From a checkpoint of a small transformer trained on Wikipedia: 106M tokens.
Each number is 500 + 25 x the weight over its row's rms, rounded and kept within 0 to 999. Layers, rows and columns count from 0. Numbers have three digits each. The size before them is the row's rms in percent of the matrix's.

# layer 8 MLP down, 96x576, rms 0.233, rows 0-44, columns 432-575
103:479501516441542500525492495528534487515515489496528531489493479497475508478536550527503529498499502496552465498525515480498491478522494479453469501498529540496494526484477511507515511506455482445468516511514522507482479478491480504429475522506527520455512507490487484471509514506455479498488484523518472516482454537512492482511468474551537499480493499540502499502493455516515508463497486494502453494513501482449472490507477493495475
103:506515534514515495517505543485452520490499508513485492503455516499494488478513476500547491487477491459496475463528489520485522478490503506506503477489509496508504531486486464467510495534448478461534489504521466548512516543512564479507492486488498506502500529518504472491538519483507516467555476482481529518460471543496508466531465493497500534496468500515481484497522511476450525515496509517488489468518516501453481467529474487502500
093:474511501481493548472486533515469495490514484464505518492503518462545549499456450535497509490502482500499526530513493520515523484540505478498550527500493473513499466502542475528537506505530500472473505527519495469473501496445521521483496549549494460493536480472500499491523465518508464488509544518531527477526470519496490530524467493501500473526532506502490504518494507474506501480508452565510509530448488510564503526518496530530482
095:455452518542497484424492540497458508530510547501498504496495503513542495510543511500518516514428499505498480497520477481534524529492490504511486527521475520521524484480504490508519493537497510455463559520492531497491505480497455520522486500526477526485510463511511520533470521477486514527516503520513502528499524500479482478498518509464497500539493501472524536486543522501537480507526497509481503541517487537496492503477467533523515
097:548526504515469517492507477505519526488494503484501534485545519507526481481527545480476487559489461490475496463512471489515543516506514540481515528527530515516485449472509557506548447501507559481522545486485489532507493515474471465529479528497531535491482466517544547537475491493487509489497504514494497492528524502506457508435504445553513536477447540498476540542526489521528514443474502477502511540461503520520531494500523521521529
104:494499503542455475487494450492486539454490538495499497491491516528481528504477499471526484527447511497511541484456490520545525524525525501506497495474481516486507506527483500446525514448495520487503489488497481505488493525499503497500485500472488483487493524512542541494524498501512476475535506462534543509530505515512523512488516495475459500524512475492540537525501433462503516559426589495451522531501460521493475499512507474550511
097:556494527448431494549479510463536517524487498553470521453495488472437494466509492470473456502530502493485460525533505494488531484512523513502522521518483480483548508490531503491512523520530482501530502486498497485525537471491495505542519468479474496475496474497486478470520545548486538507493490494477439499495503497484479503493501511486539503498565492512485477510512513386476482485518492524526504527503513499476474506515457490473492
098:533483515548480460469507454491461526521515505489495496486480479445520447531479537523517489502523525514447490469481500503524492506511532520515503498491544500521523470491529486468503465527472489481532523495485499529522490474531559505508514502533494543510523476470494494547492514493463485462530526490476487542548520462457509448506514493505495527511516451503526525494532491528487510487511495506504527508511502445504495516499490489533508
099:475530498494491494501498447553509474452487443513478480516541509470513507487499510494499504496506494484490473465496464526520499494523507475514518510502461497529486509529500519498517534482512469543522480498487494506511488492495534518515464482567537476488517486457522506495491461538540493506525522507492523474531425559531521487482485503519482466474520568509467504519509515526510506481484467505496471530531503545500525469501465509521507
096:504481495479461497493515441497510521502474498478498521491519481454508474498566481497529498518485467495504520503513487489497510469541488490465492561477503492510507456518520499492520499512487500520513461511497510510497489514519443487496511454494504527505526529549433490489481494494489518520484508468502511462525514441498529516511507537466467455502505464492473493465499483489498494493482521531510487471511513519509506505503486491499495
099:507517436477527484515506487532522565477495473461491506515489537524475517457527525516528508499464485534483476492474468529457549484532490505482512511481496506523518492520501502520510492511450491542523513486517526508487530443485486481487473502513471444528511509490513536468491473528446486513454478492537507481479542520521520490481504478516512531479463544506471498504506502568443502517486473488460504515540509506528498498505517486501486
103:502493521497475481464474471467488519499534505494468491526494481492511499453503476551476485521487443535485556519497516553507521558519504529536513484496470496523462509466517496512482511513537483538506505488474501469541499505514446512494524503523538507497519486485479479463495503544497486550497494507511476504540522504549496489479505524461512527523475416485479516463472485488519478477487483528492493482482498487490553508448472484496501
101:498468484471483536454489499504494475466482483478507507493520501519463542484489496473461482449528535520507469495500457521496524493492507461503499544500536488496476470488535474539457508453505507491534510436478506518461517538523501536495516478520454447505451490489499442530541575529502514472436477467492485509526565455458502475552498498456456522472517529472487487471544481466509533537496484511490527480491478522508458518501474505550489
097:504465512513485521521545466457475493522543520485479525516486510471458526469489534531499494550509492492539483447478433516531555511500532454530497505479472465509527435501507481497513453485515515480512517494490518488517509461472564517501532487510487521482504506513456485481503519480516518514521506479494556532497535487537525485509568521503492543529504505510523489473498440492483507521499504527490458496461465503477495488473528473493543
098:528535503505491471542498509503497478528469509511471472502526487497451511497461537475507473516539476508518502427493498479487526553456507487473483485500515496471539499516470496554473476516493486552512531485505491526510496482501511488508481529517462526483473546517539507464531486484516473500491498561469494504490477503475476526504551533479489478492504501515513498489484535457463504490468514496496513524511521520507514507489473504450506
098:530486491541501529571535482511500476563498493525499538480487501524527471461530492536499486508503479519485504475527525566502538517467540525524499477496520508540500487486471487539515508465497527482481485509537552528482516483489537493487564520548489515528514532539507497491529531505454513491475474501439516475555484502502497485488529474478464559508505464484479494474525513493531501478503480517510496481497499532520516482512507499499487
101:495539497494501519504484535547484512519538476482464508435444468439515526495510505544515505467457506489482504504480530474440498521463518531517508483477460489528475512501502524555472500494471450522489499541490485514528542506457496485509493497529506471473510455455475497536505491518540521556470471475513532461508500515491462487480512465527524478499503509493490533485514509524483506485483502514483479471513536456552477489496504524507522
096:511556499518477499538542563510529507515518480474542536462466514508509474524510511479494502477504514508537501540490511509506484517518554511537520497521451508536549529547466477485522507508476522554484523496462544510544473514479494463495465491513515481474512483518512489511474522503533536507495515546491481490522467508517493436473539492474515488523530478523491489479492516529524505526476505514481529501546525486522492516534484509484490
108:460484487517513524541524496528487514476521502498492490483487484534525487501513498479449433498472488475513506539495442484528553501561462463485538462467524517484508502504515507498538518485461529512516526501516507547502525498521479469465528515504489500492506557517513460495513448520509480502487501460489519462566481459464459483513502479470499490468513516503526508516482483448457505482460461475490492491492482483549517495494468522523496
105:423505497466499499456504512544469483486572498528505489470548486470501483509505505524520494498527485484477523523462493491510537536512499542446496483488465478516471509436574514463506473493471503524466531504433495535543533502453513475493488517514508558500518500492518499454523487500508495567518541492454523482476479496542490483487524508520516517531521532494473488462534473530512476444486491499529505514521472499478491512483527516510504
098:478514501499473486568538477466480483479464500544476503510526488473453490504517530525502496510465502485585509491496487507536528511512501482532490497543512499530480519519463551469467492431456506497492499545502470518517486526486542471497539496448516494453473535545535555504477495466459485497489529506456509475517478486494512517506516518494458487497499487507538486496510526500502530567497504486525492453556500485547493525467520521489524
097:494536485500488500439470540494526545519498494470483489515505497515505478440506505508514533510532479481512457493496459520538511512514519493496474494469543482521470475483551521460479499472479470492486470495482518556546519507520510511496507487454513473490461544447481491503514498476513506524509492541509529492493445497482496491528508492501479493480472467514551444499472511498503516478483525467483489507467475488535455435533477516507457
101:478470550496549513539537521508492517513520497518507517509536505530500520492487456486508469450574503467526515503481508526539502496501470454493495499510505529520459513522547485557462493455503494389460478441525497496535504459505535499486479499481538489522469491526527509525492454519511503499484511539476510515526477506553509515526517464508491499540505468483501524500554483450516516468475484483489508489464484520488498527522466504438529
097:492501518507461510496571491484493499489437478481509571471498481519501500511481510470514496479481514468528531477478503472481537460476452564510495505527468504462489453494487482534501495561471526465450472479537493497494565513519513531485516482497491551494512485476498531456451487513493493518475461530507476490524443519474491504520464458521510505486500480515490498537485504509539485491522515486495492492480521463470479462474518499493514
100:492494493470524516491557524531491458542555469489541512500478505494517479500524516523515507508497469517475543500509463497518500500465524518491503535495478478510514497527525475506509495490474512513486492530506528477556507498442508526523487500589498495500481511486504498539504467510483554531493539496473493479526531459535504511496486491532505503520546516458536519476526506494516520507483464533524460529494473488516479522499508496494485
096:517482480536476489489489576480511516526491510525479491484484457440509499452498475470565461497508490510533505441499461510515523499571514470518541507499474519474528479502491474497529509526531493496560504514510501487504490480518485470466505511485485482497464527484486485485557479474507486522472510525490490497491556515535538518475545507485488483515478522513509450510489543499499527519512480511489518528490499480514518536493508478507462
096:513465503476487468452497503523526498547505471510438535499515479527514504468514526495502486480534503481541468525509435518461515489547501487518526530504526502479493500516492503476497497495490490483468526425493460507496460518530451517482490455548551495483506505455526506478502485498489497443449501528502507545499475522506482490516506480476517521477520486493492526465485521541468539481482518481488514508511529457480478495519519483488557
101:524511508459537494473453470508459508474513509475514567508496485500516517498516504459483523460489522493514483516444487464560458476463499520488459518510469522510549524491549521506512494526538498515493534474496503502484532464473547491482496518474525528475496483518530560524513460576474507509495506488467489499499532508500508523512500499493530473474469512574465503516507469494500528470504559493518461521521478504475521474527478514425525
099:473497494497475545520469473484483485492530514532493513515473516466499487496482530496513481512479479478541512497521485486500517501494499515515443499510538461488510462514534480565508505506523533468490517466521489481509517517524525494468519501525472532505523472500518517504501528474495532466511549493502489496477525503519526541475512477465474491505477510471502473497486510506517508499539499515488507531440514531439494516490505522481496
099:474467512486519520491482464544494509522457500464463512483508482466478517493517469516492497498469440482519516477536483499499505516459475477514526486493483511502455482515504490477509515487513475459486487492500527494531489488516467455482492532490514506504515546499464506479515499504487507514469435497510487502552469492517492536508470473498510469456478497461486538506488502553511477522494495560490532452520500489592511492473534489515514
109:497528473533509500464493508513517525524533473501481497485485507534577492455493507496475541523469512473517521482484505554463518484528525509512533521478487511491515486455508501503522540531525551459489517493519496467454555484527444470469503460523485471486512517457489490485523502494513525526465528558531531503478508482466453467511466541519473471539493487502496485481458509491464515535515494512489470494462484460513504501503535477511539
094:507487525527552475481510513491537478505514486518514503530482568520480555470491480515500517485531508510449493497513503526476533492472492482546502525477501513471503509546499465501489441512488487491519487492485478489471518506511552508497499502488430497507487546516482471522500485497486517523515524538493492505510529538503528518554527497522508519497523480518453531482466479500492513520529512498479501540516432473513477510509524460485514
099:508479486471488482494484534524495492471514461527487485508507487522503502524532492524479493505510509550469510438506499496504520489493485483482471467521457518473535530507522515501523497483519501531473494511470499438518503527497490504513495454493536497467465458509512505476524507499512490523518467469461478497486468521541484511476496442517551488519483504479519486476509535497510507478545506496511508507508480508509467497528501526522507
097:476468498483502544477481488474477505444464490538491475517517500512504485480467519490521481516519434463521484527508503502480470479504482502506539485517509455528504511511531485518481463473492512484536515506511511486526499486500497482530510494497523501534514492524466522477469482467483499521487474496477510519499488479472516542516486503477503487481545480472466498496486559494512527453508488509504520521483538518537454534501512503506498
102:466484489462481517465498467527490439536503512498471525553537446467476543479527520525441537444521490478511503460510483519506505464508501491522498447501494508479530483478522492513523467507501512515475486518486445512524497495486507456441507509482540469497497514466493519506491530516468488504480506488491471567488521504484480502472505516445468493497502523489525471506492502480528510498535487474511467500473501510491513501495447501477459
098:511507518445474488503539495508515485506516506518520527493485493482510497481477510488471553493471520515489517459531466497489521497485516492508561553496510472495526490487510459503559451472493501521529524494496497495522496481503525485508514474505482519522482522484533508505512484493500512485469522496483451494487537525458472522499511482474464482526531551502489503522480496526499479491509475499528505527533511526500557470490528459496516
110:494482527515501468487507512495550521480472484455505506492483513524488492525512499493493474539494485470475462500489476523507511507527493484460449503514495502527494503510463506475488476445485505483524513481524510455478494513526474503505457507496501507483485463492483518491481503449525562494534487491506534570481449472519505495491490506508545442506457517546490513468514485501489538517479509487488446500525507512525522496569454556524528
118:517448525483507496511529529513480476525502506499495457497510475498496499506530499464496521514500477505531449464488475475494553488476485483492532479472479497495540503509540499489507470498457472511505497516513534514465520564483505449480514532484495521497510494499524487485478509489471540467497529502485463508498518491500479502554505509488481531519478499462531502534498535503520486561511525467531492513528541526475543545459504457509484
110:501497529531466505532473464465496502446481506488542494487500485515486503504489494517494494507470499473487487507528474502492490460485498512429487481499516502559510512489499509486520536560527530506493504528511490506496554461531509523511522478465489485453518534526461496468459505501455498509468446472505518469553511476539457498445498504490487480488461452479521491500453501463508494493500443542518501468512497470480500482502461509499484
095:522512509503507507455528468496517495498501459528472537465476517436483472519504507482517490478500509509485506447501491496492529572468473512478526492457462503497441506470451525472467515507462498496504512476512508524477511496489550511522511488540494512479482500493482478522467513528493527471481536509468476506520468426494531479461505504495490501456492496439514467519497467482535552494534529546527450468494519500490539441475499505476505
103:459480486463507488541524507495513479523516508478494493483464465486487538542499490510466545473477498499507509497511494511481549493429491490489505516452509484526480515519494472471491504502455485496503519557490477527492521509507550444500467498496493477502510474496515440518433507494505535526532529498483469500544508507529536516516500514527482464469476510462472514483507510514484536496487478500505517499502507502470451531508499472502517
111:458507507452487504508446520489507509524488493491518511512497499500517538493505497495429489515542518518469446485549501520515572484499525528506486496505528502468513486502494503502499500450541527460462494501486456498500477542455501532502501483531492535485468503485525506502494499505508506519519508501516520503523546499561489465492466484510505511520479504486491507468514463505514490501555504486483501492492499495499480466493548517464555
104:502465483493490501558461545482526486461465489538455512472545544474505517470470466485465510490516546535499517514520484508492467489548506510516479512509520530545495516472532538481536456512464526550491503488484467514489494498523456476511513498504510464504505503511507518498494476473486509487478493492516484490502449569525501487470466510526494499489490509498496550519506540493434486517471494546490528501499506502529472528521489487519474
119:505462506499476542508509496499496501502472507554484538485455471534459435569520522523500461483497496476485499495492473511460474515500500510539502487495509517514508464493476488554517542534510508457521486502549478541492524489516490520534502502518467481463515501519499487480495501480489493506513500527465480522499527518509493498541505513517495501484515518508508447501488530490500509501529482503513503523514409477502508561482490502525516
103:497554518485555508509541510525488499497509465542484543492466466531469489463517508528508493501523506520483521533485509480491519549435495556530469514515496491475551504523534518485491488506464483512491493550450477526481488497503521482484512530516482480507470503497514512512511514515498489535504506535463475498529503505454532449515493510477474515491494464464500495502472524488522511503478490488546488468527476520474508518459516484474489